Each number is 128 + 24 x the weight over its row's rms, rounded and kept within 0 to 255. Layers, rows and columns count from 0. Numbers have three digits each. The size before them is the row's rms in percent of the matrix's.

# k: layer 5 attention key, 320x320, rms 0.0282, rows 82-165, columns 224-255
# q: layer 5 attention query, 320x320, rms 0.0305, rows 83-166, columns 224-255
# v: layer 5 attention value, 320x320, rms 0.0219, rows 64-159, columns 224-255
# o: layer 5 attention output (transposed), 320x320, rms 0.0353, rows 64-159, columns 224-255
k82 100:142132157172186084121107101152073129152100192123103123090174140118108142099125096110136071075113
q83 116:137155141133151116122132126146129150116102144069119162144124121127085116143134183085096091136115
k83 112:103168170170134140107066156186100121102118114082134141141107099147140101128110151127111119142138
q84 094:102139111133118120163130145120137126125110111153099107127123094145102154124141127115103091101108
k84 104:125151112120122071164114121112115100088098133134116120088128077127111167133129128120155102155110
q85 117:135116147090103117145119108171165120124118146202144137173110106119162095122105126092126155156123
k85 110:141127145145119179154100152136156145139134133168149135173151112110129134116152124103124158159114
q86 123:130105149177161122093120129129111155148109145098100130095136158140124135139122171138128075122165
k86 118:153137158162127104132092133138146115166081157115083133094123111173136118123114153146127111167156
q87 105:110125163165099136150153140116126135100059114106126146108186117170137176146123151124099100124126
k87 107:111120166130098117138115150122133148135084116108074181103148158169117102131126139122127104156169
q88 123:090110167161170135109116138076094080080106167095120147134090165136163116174092120188134056110072
k88 115:145115151136109151140126136101058075108079111099143142140088150125115134178103135163124099101119
q89 114:110135120127100091142120116145131120114128145084119105099101092142101143119127105174122138156138
k89 104:186134144157103113109101097119117157116141152120120128131132149157148167159132080160150112118139
q90 098:159167153152110147102103100107117139113127135093145118092092078133149167121091142108098080136081
k90 099:112150097133074159119133137108127142172105131104111117074119127133137133110096161166100126136130
q91 123:061124111109160128103118079143125134152128098136137150151096168094122149108118107101135136080159
k91 114:113135099122160090112118090125150123128138126151138123160133147083144089093152070100093172110143
q92 107:118134142164143122129119155118128087153100100148129107140152118132077106136151141113131156140141
k92 102:074110175166123135138120152125115150157106109153157122128170113118113123114132128131149098122159
q93 119:109105110140109131169095129181141134145151129156113100107135117128156084148140121128131179141139
k93 106:084120166141136174124120129145146125118134134153117081110125124113156106154104116147122162128143
q94 102:126159127154085142132123099134133136141136117119138116122096104108148128073112113168130166160090
k94 096:119117088105090132141146186137104114135155074096121132120090107145148113117122182152118153128088
q95 122:108126123147098101118120124095162150126082114117132133161162113125117137135123113164110103105166
k95 104:129147142178157126123107095105077142118089151126141116117121098118085131154156110147121082092133
v64 109:108107112175143137110152117163102107164152090100128128122143119129160130147141136164141107167112
o64 113:142162107111120149112099166156112152130135160162124173102138131111121099089098140082129131073139
v65 101:114147135148190120159135140139113146150102094172112118143120085134147158135146121148136132110101
o65 096:108111193092103137123139110099108096081175096094119145125164121131114137129145108136097126160087
v66 109:114155142119131129183120140141149140140126128119113148124080144155117159168120138149118124178118
o66 112:123133116140138082123093161128123115122159132119086109095157134142115149150144119136122117135115
v67 103:165144131144125113164156140123103104123120109103124128105162131170106108140185113138134162146120
o67 108:095118143136163118123122085123152131145173160118142136166193101144109108100135138138115133121115
v68 103:124098169144155117123140153071106070136106142144129130114139178133139123128139148094139108127119
o68 111:086116124134120114119137107181122112117174147143143174133101119115153141119126090097110096103130
v69 120:116149112151099143118136131097190145116163143089127126160153116098127091130094135136116142138110
o69 120:171148102116123117096186141119127116136154159140104136075115154129122108121122136116141116135107
v70 112:124091090116140118120141124092089134176081109137096149106155122115115152142129091128095113165159
o70 121:144112137112107099160138127130143104108162174138135091092130111140058116131137125158115135122145
v71 104:151130128148142115148162140159126157098119132116138123122131143099139115130156111113147132109112
o71 106:133134100116148071115131124101137119126079129113109167124131077118097123162095068151119111128108
v72 107:131092125124115115112098080123132124129131110137136165154127132094154114145151127135122144132128
o72 109:150140093126117086137127154110136091109102156121110117139165138148116115133118113113134124097155
v73 108:108103118106129123191145134095107118153140131087132112132124139113082145147067108122140169168098
o73 110:141133139120105086103119118129151116114138111105099110129124115137107131130149151126140148139159
v74 116:094147141171096108151204110166142132127137141107105131125130072105093139160118169112116124157121
o74 123:138102156128158145133133124111113170118113112145168113136124168115134139140134110149163160092125
v75 108:109163148122163120133099108146122160150150111079145141124149112171121129098150107164103152137144
o75 113:140142157132122143126150109120181114171138151194125148123126131156133103071175184121134112124136
v76 110:129096141144133116163100109123155121142122147151110110099125113116099116130163122098125098114139
o76 113:137088129133133203109094129174068140114152127099111123170150161072147153136101145135161130115088
v77 106:100145170147117114126126134090105116082084124134122128155162093101162103127134151144145138137096
o77 107:113169161154127181121126129105120158125137122110168171118089098145118057106127104119121155142123
v78 106:133093127125095107130160125063144146107199111153120143106120141141160114118156132167085150082114
o78 109:134142116091152113157161123137106130133065133075139120130106149082161108123123154153128094118082
v79 105:152157111095167130115117078090127121136145177168141118157132150135137129123121121133128136177134
o79 111:129122132150117083138143167148126162128156122091129127065128094139127176151098196138063114109162
v80 101:118156151117130107134156140138108113167129133128134136102123123129123077132139136144118162115075
o80 106:122123131154156121116131168155124148112162151173110128149118149153140123127102117131115127140146
v81 100:155091115132157139149137139114149134119134156133142143116099105118101197126120153128171133125112
o81 103:139141127106065175137081135136087098138131118101129148105129139139174137160120171104134162148136
v82 101:151121130171146119115107116154114100157091145160097154109109123150138118135158111100144160128124
o82 102:129106170135109133148120127114109101096154105095130152134112132111127130120149144093096097123135
v83 096:100101141116137150148139144168105124124128101151098123122101146110121144135121104150136137053142
o83 090:162143100160123142131140148146142140140094146120121101109114131108126144143143156092122145121113
v84 111:117130137119150133104122158143156110144118166119134149105127125119120137122124132110154101183106
o84 111:146119126181141130134128090118111143121148089125146159077134170110133157127143134132159110068179
v85 112:130162136125101137132125148166133126104097096148113147139121115161137129121143130131146149110146
o85 113:136117122142124106183128122137114107135158172096104137141173116140144107120184103173143172152092
v86 110:111108127159187135090176132125109084159148155149129174133125144116109125135159153161076132207088
o86 116:138129103132129191100156109133161123077150152128105130089142161110092145133104129104109130112138
v87 106:119143081162118140103159128155105163139154100120118141157124133134132094154129127168113114124123
o87 106:144130174138123161127140127113108140140169140151131092116159105170139124093119156160119120145161
v88 108:113131138095121112138139143150128157155084112100127118130166162122102102126141103143172143141164
o88 111:113124112114084164158126120099130140161095137177164102117085116188089136151159137143112100112101
v89 116:137113100094110144101075129145128115137124130107137160113137145100153137136138129143116152083145
o89 123:142121143141172101170125121121133124132151120117120117156176145129117139114110144127091131133134
v90 109:130154127111070147162153112082108123141150163107123121127146111106086139124134129125123164105097
o90 117:145189167136145103084138138144157135151137129099109142126098147150131106135111116144105130156111
v91 116:107121094102140121134129106109059076073136139113170154149140143140146138150092108120143109098117
o91 116:156122096150096137101110117131150181157137119157092112143126104108079153134085137108093146129116
v92 101:093144118086088130145173111124134131155112166145147088097114159120095152115144138127148145129104
o92 106:102121137122120056100113081115110159137131139099135150149086152168110127093129149141129142132087
v93 112:125124113130133145106123136102130151134123190146132116155102112085064098134099149114136096164130
o93 114:127110112149104162088130132121111149127131134136148145123123165162151170161117111120131134103201
v94 108:123126118142187122139113176098104101120091112144135143175104146154111080113150167108095133143120
o94 109:112129089128102123130162122135103129121151141165167134067137094164185131119167069191147111146168
v95 104:176123094097130121135109147159122119128080130162130142137111124134179139123116135109119153151112
o95 107:121168156145132134115115118127138166096168138104139170132087105145123145116132126151045139109191
q96 090:149104132157130131135157174114143075147102115120119108112154150144088114145160134149184118134163
k96 088:177121136124142080108117151116113114118119146098111102155113132141148140125135105161174140151146
q97 091:125096110121128094127115118125186100140141095171122153142191147146132160108162127063171111107183
k97 088:154138121146152034120120095123155162127144157152105103156180089089132143151129112141168154157144
q98 131:132094134135160136110121116110163084132128118161147169170130146095123145126151098131158135112101
k98 111:133107142156153082158137115118142103132145107159135145160122132098135136125146112129123148104130
q99 134:108096113131109125145084101149113153142145137140145111097132125111179075133112084149145200140136
k99 116:106087106101127197118121118128103110163146153156174116141099159119155129110133136120093156116149
q100 092:123130094114095110123127127178136114166145126176150169111131111103130109091144118088163127087131
k100 096:175083110120135136150113127130147129111177180174134148162160086068174157095126111104210143146122
q101 100:094100111121131134157102117157121128171111108143136125095121110109126085133113079130114140169117
k101 102:093149139128119169148128127176114117127144099152156116160136140124155119149147143127108145099127
q102 096:150094124122138138093138149109111112166145129098129069076096116122118130128140082143160160093155
k102 092:120113106123124134092122132110103117140149107145146163099107132120133116161113102112087132140157
q103 112:075108138129098129151117128138106119129154112132145139156117138104111068159154050167130185142124
k103 112:116089164137114091128150117115151078116136130134173106098126171147143142117129073141110189101143
q104 097:142188133088117113157125116128150128113126117129156154146093116138133122104131153108079130131141
k104 100:116136074129069175159148118112118136142149152169127168121146104120143130107130149071127114079127
q105 106:109124070097139113137136112106110110116116107128115133170135120119149126142117132111112117119093
k105 102:133144119084153111116168095089091132093118113084148084129117121098132128161102136145126096118117
q106 118:095100131083123117133139149102109103103091137141118109158122160158153179110144102141149106164104
k106 106:102122090103096085156137159110114113118141102141119128110139124138133140151141110166120106159092
q107 109:151142112128173142146123130157136137186105135144099165079123130140122151089122191080111138132143
k107 106:117133132140102102139128131140099163180128115132111189108116149114124089113129155097114124156139
q108 122:147101102142119126147102117143145111146137156125101165065138137155152127136145142160129129127159
k108 106:162108157124123150111110106119128126137146149112113137112106132108122131114130132163127126143188
q109 112:142132155155148127125125138136135108135107094136147124131131099173139165095145162101100117156086
k109 097:122139087140089126127161166164157137127141067119106154106130089151113087097137111110122117159144
q110 106:102111151111134141078120103122153117126185130121149129157139172136153119109151108131156201127172
k110 105:110098141120136158078165091110116108123173084128155098146097117126179139105119100184117194136159
q111 100:150152135131116126086114116105161141181156096126124139135114096137122129100123140143129130081152
k111 110:143141115147144097088100116138169144128144133129154136124110081117145110118115093151184111139155
q112 105:158145153135115154121113097129121149152097157125098112085141113137148088117132191139102126163105
k112 103:103096138132090164161109108116084138134144113110139167112113129189106096119113187122100087104149
q113 109:168135129114085139133124104148114172151172131154129147135122117103173122110132095163143153169068
k113 113:131131097121127132116160159162145136122159150128135158137100113121162117095153164124135139107094
q114 114:184142116118117136147113076136154137153166131128109129090150115104118126096140115103131169139182
k114 104:141109145150128145102130076147157099150158162154119125141136128122119145119162128085157142141173
q115 118:078112135113160130083149115149119154156116121145168138137160145119132138103159150081134153154146
k115 105:126110137139150097118124124138139120135146088149132145115171134113159092112147096098141166144121
q116 111:129115109084134097103125130136128141109142168168129144184142137101155106099115105063135158123131
k116 103:115158126138160097145155124116149092114109183164133110142174134127149119156153106125176146179113
q117 095:103114126115122123149125123116085154127109138112118135111142122167143121126143150095106097091131
k117 098:153123159119096083104107096144103129174126152077077113072173135144168118114131098167149140140132
q118 113:102112107159132104131119124145110134114103119136143151126188132186127114126137145118144132115133
k118 092:148126126147169115140089130133125100127088123146125107111131127109125117135147114094133117155137
q119 111:146112108103183140116136108131146122141127165125158130132128119095099177121145127139176092103132
k119 107:162151138111132117133151094114154119137151144140111110123109105089131145082101130142129153149123
q120 105:163175092086121140124163117127116165139158148187155114148170106087116124105145081112106166153094
k120 107:146132079101133182154171161115144137104149132191127134139121136102144107074140118106137139106095
q121 107:143152140138126110096140166134175138142124148110146137134124159187129116136121150119105163189162
k121 106:159143094142138118102118156138152168106098154132143113146148122151126130129147103114148130169155
q122 110:136186106085132115091174169096122127095136142107139087121064128135114106152104141087100134119143
k122 112:139124096104128129113132095134127124114166159131119109092164144108161138134122124138181145148099
q123 101:078085103154072130169100121093139122109125145137092125168166128134122119161129133093127114134122
k123 097:088151156158104117146121108143165096141124127094092073152101118134143160159090146104126126150162
q124 101:121149132097156104138141136123146121135123150128099147127160124121111119120150139099147088101156
k124 102:142171145164122089163139161155154098130130176145103116138143106114137176117108138111155113132119
q125 113:154153163151160138095145160094131124118107164100104120141160128184109142113114173114121069123129
k125 109:128151183141125101130128146132127159146088136077119132118143149188126129105101151151148123152146
q126 104:119146126145150150060149168148111139106073143090159099087180071158101143158149162106134113124102
k126 087:113127144125109133150112160109158133138103105150125154078130159135135121121102136149107095114139
q127 097:147121125100115128144148148108133145113129126137142131111100156137184169143132111141115141170073
k127 105:144108053118087095201124161138089165139146135136092124102141112132114125136147121125114101113087
v96 112:119118115107133131173107165110166116128127176121143084150119156171111119123118123140145076124134
o96 113:139094114110144051132144147134109131144078111171158070151111122071159132135141104124176161119149
v97 091:120122161090091153180101162136147123177107126116093120144154132116119089160103122095134126109179
o97 090:182120124159098194105128154133144184135125115111120101119119095166146127135138142130124156123101
v98 097:144120157132142110100148120103127122151175142168107120113107098133116158096127134117126118166130
o98 099:100139122139105140138140113150133147106106130120103140098121169117102126122108173194117122125146
v99 107:130132099109150110144111113133130112173121091139103098145120176156115153119164145140106135141128
o99 109:137093151156121110171125138125131081129161106136103109130132138136096131153157169116114098142159
v100 120:129160162103111116179133124078115130109089134140111077122091173102129091132096132129137105129144
o100 123:104077122118092145124172170126142104157139168155114121148111058127113106110126086141151153149094
v101 096:097113128137137149120146107132134174109152153111150111138068145154147128110114103123131146184092
o101 090:134119138123134123108164180121148114136068122108091095142104082113057122149125144116083104105171
v102 106:160134120151150112117107143108109161092126103107144112123117152143137159102131100165109139111105
o102 107:114125149096153060126128099153119105124135121126160160159118054133143114114095171093139091108152
v103 115:130150160136116122112121119156160095127074140148121129138120124117122143158120133114167154127133
o103 115:152127137119153174142165128115117131118167127130150129120124101122128129132138136148131122121151
v104 099:111139125147089117145121113155105123110120151150132113111163141116134137126145117112124146141126
o104 104:140188112153141140123215177113160147134141159084113145092130127107148105106159117117138142113112
v105 098:107149108144063144137148165133131114110152109089108109128119139151138062124081140149119142126152
o105 095:138146140167185033139150126141137158155140137109075126139138113133126119095158103142138076120081
v106 103:099104096140161143172069116108095087110116154141151145110117126128100079108094136127162127166086
o106 107:141130108127152043102178114118121072149112127133097119123168099101083121105134088133141093129095
v107 102:101135151108136144110107111123129124130099156146169140114114100138119159115171154106107159147126
o107 107:117111159147137148176154142121139109117134127108130146113091164113131119134148110117099153107108
v108 103:141108106095126113104133149175140110122093149147150122063123121141098097157073170126117090101117
o108 102:126147093132137185150138150132123118127118124153143126098160187115140172148139100109156152141152
v109 112:140102115098174113096134122139153138115107127130172119163119137134133142128147157153089103130141
o109 113:114142138174141206121131121143149157119082137106128109126083140154106146129117161106134124124150
v110 101:139142165156167109079147118135128148154132077109117150128098131151165105119125154125112081158120
o110 108:112125113145127163144118104090163082115114145150154126127117152077128120125148147100105148103144
v111 101:135120123140086130128137102076101110090175113158103155120152082117119083107088109139081117151148
o111 102:130173102108144151105139131126152145135144163123089125118099165139121085131161105150134124153170
v112 101:074124153140169112089092130148137128119129097140126144122137144152129100139097120110118078148115
o112 097:122140090123151165146117112125197113081107133165115131140133132086099119127158093141118153105133
v113 099:106144122128086126113187106123139132146162136119110119133110143100116127092131112114148155155161
o113 102:139130160128155082117101172139170131110111136162145098213186148090145093157123107126115159134104
v114 107:142133135126121134096105109089123118069146106124159136133120120085150128130139124136090146093138
o114 111:148140160130139154111101138108130135156120145114095094100059138131141103106117165128150096077132
v115 102:144177115139131131102114131081101148087139116167128133118157116119129109095119152108129138166126
o115 097:106158154092157116108137140150094120100136146098080114119102107115140076115152099145125127112123
v116 102:145084103123163147147128111168097109139144136152155108153114155115072185121123108101109119115159
o116 101:098139128111138136109162084164149089093143117117078149143115102105075110096166100081117113147093
v117 100:165159140093091145136134149116157143143141135133108160153109161172110123078152102097107165136120
o117 102:108130151127110089128138107146124107074124136149105131111105113109135113182129096175136103148155
v118 100:119161105086117135105150103152158147145108161111116132130130087133090099115120185144151161099148
o118 102:095111189128129071166117142117109132137151131143148136166124137129141169149158114141084136146086
v119 093:104148125153122123132113162137104151151120107120132144128133166127113118140100117124114155175144
o119 096:124119113101114116140147131147135094119163160177125134115148107129118142138163093156097092125118
v120 105:121135108162126125083166130153096150108146100073178095121132174128129110122111167109068149124142
o120 111:137113108113136185119130140139148172157127143176141126152142147131120153121144168125111102128104
v121 095:117124137136111124112167104179140111126131103145123129092120166125112105129139123141180148123107
o121 096:145126128156148138147146140095100113126095108096142142212169067118146152118117127124090083133088
v122 101:094101111113167130138097127137108119154120134140119146156120112146083133106124149114134115157115
o122 097:142107103135102232129138106136126124121122133118153126117162154085109116148144080120114148116155
v123 107:114089182127129140124142116152167151171139133120124117155118109123112115123120162120158125151129
o123 109:121117097135100158169140136126107162118122131157110115127181162132094120159117141144080112154098
v124 100:128149142075136137110145144163124125144121130148137111124099188147114139103123111109131134130157
o124 101:105124095137077148165148170149166075138144136108114115098113132132124117135138112189126128124098
v125 113:130144154125154118135146128102101161081107141121130120113155114143112149100124122128110141153144
o125 119:147146150150123152126117146150183109126153151154101097136081070096134131117138133158150096136157
v126 105:122168170127115135084158104067124141140135176181121103137084098124138141141153142118120147130138
o126 100:112117159162142043128158127168141111074145163113145108145098190142152102116126144136091138125108
v127 100:107157164132127123135142103161144133124110096112090141121129167136153127121156099137126115177138
o127 104:110104092129135089108153175114170076126115119140142096127148144125107098154137133132120131123074
q128 092:138122137126131137180135140105115156129101155148085107101122116169087129104130098119117132118095
k128 101:142129131109157091190112130111123143105118138131074154088111151136085095142145116126091122093102
q129 096:176145115117177140136166103125150144136134147160152147124133109130123124068151162144171130124138
k129 091:151107118109137046130141105139157151144165139139132171097121119105149112099139142110138108171109
q130 097:118134143141093128117119102136124134142107097144098119089110146184128107114124142110130152154154
k130 097:105138149153100076095147141140161142159120088113095116091117173179140111116085119150106126123185
q131 086:152152113124138152096122131118099092121139139085093161119138093115147110097113113131141097145081
k131 094:128116108146131165120088140096098143134101170123138127114154155116130115112113129115119082119068
q132 097:114124146135150146113150129087138106116088145135144135115124141127093128119117138150177098153163
k132 098:108118137146143050134147163130106147122072113133146126116144096107091118117125109147122100151174
q133 090:137126097123111126131195107122117131092161108141166122134093157148150106161157136104103122176123
k133 095:110111129119134057158190126117124087123122060112173097114080152135126104145134149141115139143127
q134 099:150113163182137132114115125136132115152119123117122193112114121131108113126095215138136104147129
k134 101:158141150166092106107108097147113124139113158060113155104131096139125107136089184122142112128113
q135 096:128116109127147154157093137114126132119136123181149157147146090102158103119075108134183102095062
k135 091:140130128113157122131113173096153129126114109153148123150168126085130104136123117114154124117080
q136 099:103162131123144107082092160107134121147067160118117135115135112121094088118086100104117147137125
k136 095:122135146126139146116099174155117113131060158132144131128144154147125089146099132133118145113140
q137 109:142150116154118114151125107091084141153145140097133132085168123150141152131135123133078126146104
k137 098:126164109102114155153113104130125115141142132105105142065135153143131122093119128130110109109152
q138 097:132086152187164133122091120149109119181098134133129168148153156114127121134145155136133144156157
k138 102:126086145173125158125093148167131127132100129117151129121136174118119066149132141134152118136134
q139 099:115155159170144140128099092134149119169102122097156117118119116136076112125119173133128128145146
k139 107:102154121187119084094093115121123133152114142090150136129113085148114116108122160164101119109144
q140 090:127146100140121116107149105159145176166122139110137123119136068148098133122144142122116127130124
k140 097:157148107157115165107133113145161123163105108121121154111145149149068128116125177113114103151145
q141 091:130119125140128136141152069088129156130126156096128149131112160079163108153116119136112103145104
k141 096:128124156143133168159133088110118137158130154092131170134138148107151112162119133147135133133152
q142 091:124080097148128125159136123089062159128153163129120132114135121144153154105099160121085128161143
k142 094:130121109101139148131122096166101129122120107113139127148141158174149123094109164125095103142115
q143 092:147135145168177143155165146092108151129134149133116148149148123111105152139144142136108107079149
k143 094:139131158154161148155168151112153135144138131138124113140097123085098145142119130100106139128161
q144 091:101103122170099157180119131119135159185170121090126109155161088129119141134138096086123169185126
k144 097:113088065164085044179146157112105162136146135119155131132112117134108159129131134080092118166116
q145 088:117162123130060136148121135135111115117107149144121089083122150177140139163164096137137149152108
k145 100:152151119129052093160102143137104118158159148093097111085139114167164083157122107142123158157121
q146 094:130119111138098115149133158114120130097145105154120114174145102206155157167148164106111144132084
k146 100:125136137132106093135146099120131134099116120164122132159143152172095152134155142088090136159128
q147 092:134104154128108125105136176170182118124137101144165107173159136110146110182126146119123126140110
k147 100:131151154118110105135132165120175144129162109136160105147131144143134089116124152147121127125067
q148 089:137148163136173160136124188118126097136100103083082126144104098125105139127133133148109106093129
k148 095:136148166158120128112130172106106142143125112098068116119105109128106127143127110167114112128124
q149 090:105178090106108123112144147116126083161148120135128094112124100168131135153117109105195090162169
k149 095:122151093110118112123121143110121092168151164139137098119102095163118113138112108110176121125149
q150 095:130113126146134116099118126123123143104141104166143159181133097133145082120155134080125124128140
k150 099:091103149143148128116130094089144164108134102116141115158149120144162118090146097102105122106162
q151 082:132128090074135071138127153116135148148150141161144099131125123114132094162123096091118150101122
k151 086:135151101102158151143141151158111107097114155152128132153130113132148106109137129128156151131128
q152 094:148169152123068144144104118165143150086157146143135110115113134112138112088122159198122129127107
k152 092:143096127140075081131154125147127161149157157108160093102146119113132110110171102132114090127109
q153 095:150134114144140134093177156095105148167160129134092102116117124130155093139121132109094172148126
k153 100:122112107119145094079179138077134183184146178121122121109136123106146119150107128087140135147104
q154 091:106174120137110112138085110118121103096188131117109083092147167126119124166143144120171103114089
k154 098:098131118122154130110113148107117120088164123100121092125161171161118155148133132126148117095102
q155 095:123125149141112151113119163143200103092116104147146171144122114122136151129129097134103152170147
k155 096:114073150136108109095154174147185133134138128121164142095119100121143132140149130138128138195122
q156 096:130154117108132144099162103155128134133140116135144107163080145127140145148131108161120129139117
k156 094:141126083112130148122152133115119146113133100142148135136104108082142140125137119153116102146095
q157 095:109151135127145116139100109113168076102112102129140099110112112117156126137144152105180166158165
k157 101:150105126136144064112145112111136099151152112126177119098110101100148131158163114113167135122176
q158 093:123176170130158135163115162124134159096121135099131099121144071158117112142127167155119123135086
k158 099:113138182148141190158156113150134147118126098097138113151147118142115100171156161143134107156131
q159 097:131106133109084108130152176166164140126091116139118099121102150141132134143104131139164163160144
k159 098:132170152136092187126137146113144158080100120129150109152093112137137132121122138151159145140116
v128 103:114100145115111116089116167106105148148125148185131159156139103143099127152104131152132060140135
o128 101:161143110115108049126116053149170133128167137128130117105139105141136113104186130134162156145125
v129 099:168136117130142126112143093168133072135155112106103081159138146154158096145157150126120125114125
o129 098:083111112110138011152121161137168165109131175106155142134117125106112186126111124124133116136105
v130 099:117149130132084130123161113114123148107142121126105136130122124071131096124110150095095162124109
o130 095:117144167204157242100101144137162128121100121124105116117141110137135140128139121112146105136129
v131 105:157129126141166143076112161086130078125119147156101131111122133157125143143131087136127162185117
o131 103:147162118105139000154144075157142127114194116131146101120142168112134119114145169113121106118126
v132 099:133167086123095127121155138090127128151178145123164146100159100157149139133155110167119132154118
o132 104:150086144135140041134140107142107112121094149105113124138107154065135115146078140150094121124135
v133 106:078132098138103145118115134168119131186087081123166119104143078159135095129120135122151101165153
o133 110:126126155114170095143131120125134126100188154155121135136118169145172183117140156170141162092128
v134 102:103099130114110132147121125174150142141140112137131132107136096115099129112151122086112145152140
o134 104:117148072136168204133147131106110095108115132116091128104107165120127096155128120130126138127126
v135 102:114129118191077114103087125159137143182145128078123148106139108119081151126164113137125149150131
o135 099:135113104076140135134151139097086075125124140128119128125130115191156149107105090090152127136121
v136 098:130112145170145116149104145096143116182117111152110128126162131145100179135107115133111165090154
o136 099:139153128074143208149145106147094113143144139101122125128074106129122117131140108143131060120083
v137 096:116067084102135143095145164127126129178171128155125112153108096147132135134164130138157146111124
o137 099:120139155121139113151106101135107068140114097109097113133105142098122128127076150092140099123123
v138 104:151136124145134102120140107160084120146161108104136127139091139114084154156111140128109136073128
o138 103:113128131113118160161110153112180090113118153190185157128156114150126102105108081134106165108084
v139 105:083145083162123135143124137107123120126165158105133076126133167140100124122177060091161132108149
o139 107:166124118074103132078128148168145142120056120198149135133140125140149106124078157151142081138124
v140 107:102120150089100126120134099131155122167124125130122132132128123107123124164104159154148131106129
o140 109:132155094151109204134136179131079165123139163127122098107118162112081161131108116083099113134148
v141 097:123141146120137115128177138099178157132089142147053119115136131143112143117104132133105131111153
o141 097:133082091118109136135112131163106109080128082136175147155128125135128127154158143148133122155086
v142 101:139130176157095146161114160087128116120148142113125096122141107137128128156115174156084127123112
o142 103:135141102095151111098139133134148098176138145167110125147124136099125118149103095078168163164127
v143 099:186129148163149119142132146134135153063154109123113133134131095130147125124175149159149110154130
o143 099:097164106123105088100117128091098153180103169162125151141094164148123106135131144110160124087111
v144 100:174118116126150136158124133118123128085158117099122125140145122079125060139120094092146120138144
o144 099:143136093154136193112110104131146159151114139126111118112090132136094184095111173116136138102149
v145 095:141095153136136102148133148173088116161092130135156126124086111158180130123132091110081128148141
o145 095:091143124138166073151138109152124111115164120173131120123133165163133145129108127124124115120135
v146 098:103112132103145157127141130101122107126098140160092141092149125142132089126146110156085077140122
o146 100:134135122138121072095106100147149128126168084103099111093137130132113139122121138134127163126131
v147 096:155123114129130115147114101102171113126136163070162102124110161113146151104179112157130130137151
o147 094:112086119115109182143137158120108092159113125143111112157171112153147131105075114118111115114147
v148 102:143120163113156120117126125141115117131142149169166181112151141135155058170097147111138100125146
o148 098:122141087125132190128135169125145129133104155093103142117109091144116201105143132147094127148139
v149 099:105166125104116111132151124131124158113141136134099117126153123074114145181152121142104182141124
o149 100:117102143118139146106080121131157109135122120123107119121140131168127105124097144104119106112127
v150 098:151098129126115133107157119122131100184136165129135173113094108136115108154102162107121149153141
o150 096:146163164131125129189100143103114107104152158147129166094135108136092172119161114144086105129110
v151 099:139099159168111126080092123151182150101104121092107160133134136130134140128146138108106173104155
o151 102:145123103118141143174158152124077121136141145124172096156155079133129097117135119138126123137119
v152 100:113151132176120114135121112098154117111160141136114144118141119130147133117114120147114127163106
o152 097:164106140112130159150132177154104098126090121141140139130144141143141154098140176132124131102133
v153 098:088114171147136133155091140091115115136129094129124119126115113134144121113109147142141143099102
o153 101:164130101122147118109152117125134159155106130134132177119131155153109146139159111083110129125162
v154 096:087107112127177137109172128154097069148119124157101171109083136156121157095110124127088156128109
o154 098:108133131123118101173117162138111154134134142116178108132139074131140132160131131119107132145125
v155 096:120118130126115144143116158116136142173152167095146137156128102096124081157129118130153100080121
o155 095:138093147108134111166116063154121104094125084104139127122127095154111127096110112100101154112146
v156 105:138157119134193122157122146162123133090150174132147104134158123140166113156134135105134121107116
o156 106:128119151143108105093149124140150184163104135106122135120126100101111114170136115134108183141131
v157 100:159109126155117115145142122155115133126121135152110143161151096129149094170115094145099115125129
o157 098:106177146067153066131065117145092118172135139139122137164116115142130166126151176105115114112120
v158 106:092131159104118128109161137085133141102119138169145153134095101120053114148124166111101090141167
o158 104:153104087162121241144109134109113112138143147113138111162121144118194149135155126152127139129141
v159 098:137119122162131127160167078140108137141093141152101134128090148132116150135129140154118130147112
o159 100:117094145116155154099072165114141100148148120148139094132162079132126125094109134114128125100119
q160 075:087133166164143156120147118110107134135104142085110131134124114142140147151188138115130172119114
k160 082:115124148151139056112134103119093120100132116121141098096166165133139128184164147112141138105163
q161 074:101116111152113135138105101125130115147139134132109104079185112127131116130130106151116107135158
k161 079:068093136106131163152101092102131116128134123140102163104147127150136146134124149149178127140177
q162 080:136158090099122104104161135116159141124132120109103113145115173164104125143091116153101107118128
k162 083:109168092140152156131141134113134175134153087088087102157106124107103078122102125155133106137109
q163 081:120128164133122114096095126101126148099113151139109073165140140166098141141171146122121107155140
k163 084:112129164134122051087102101130109110104122116121136080109129154132116097161144109103172099147143
q164 081:142140114135139117101088112119127162102088147113143152106118097135134144117121158130178113112130
k164 081:134129121085110075138109149117138141100091131123142145121102143101140130137117109114163140118153
q165 076:127119161150118128096117106109121079146109124092140130141115123101126103147106117120099150080125
k165 080:093119165119082132100161156111164128175134160117136128106118137073084110132141168091111136067109
q166 080:136176108126165127121183109132128154100110150112140173120120125078097072086072137126143159142155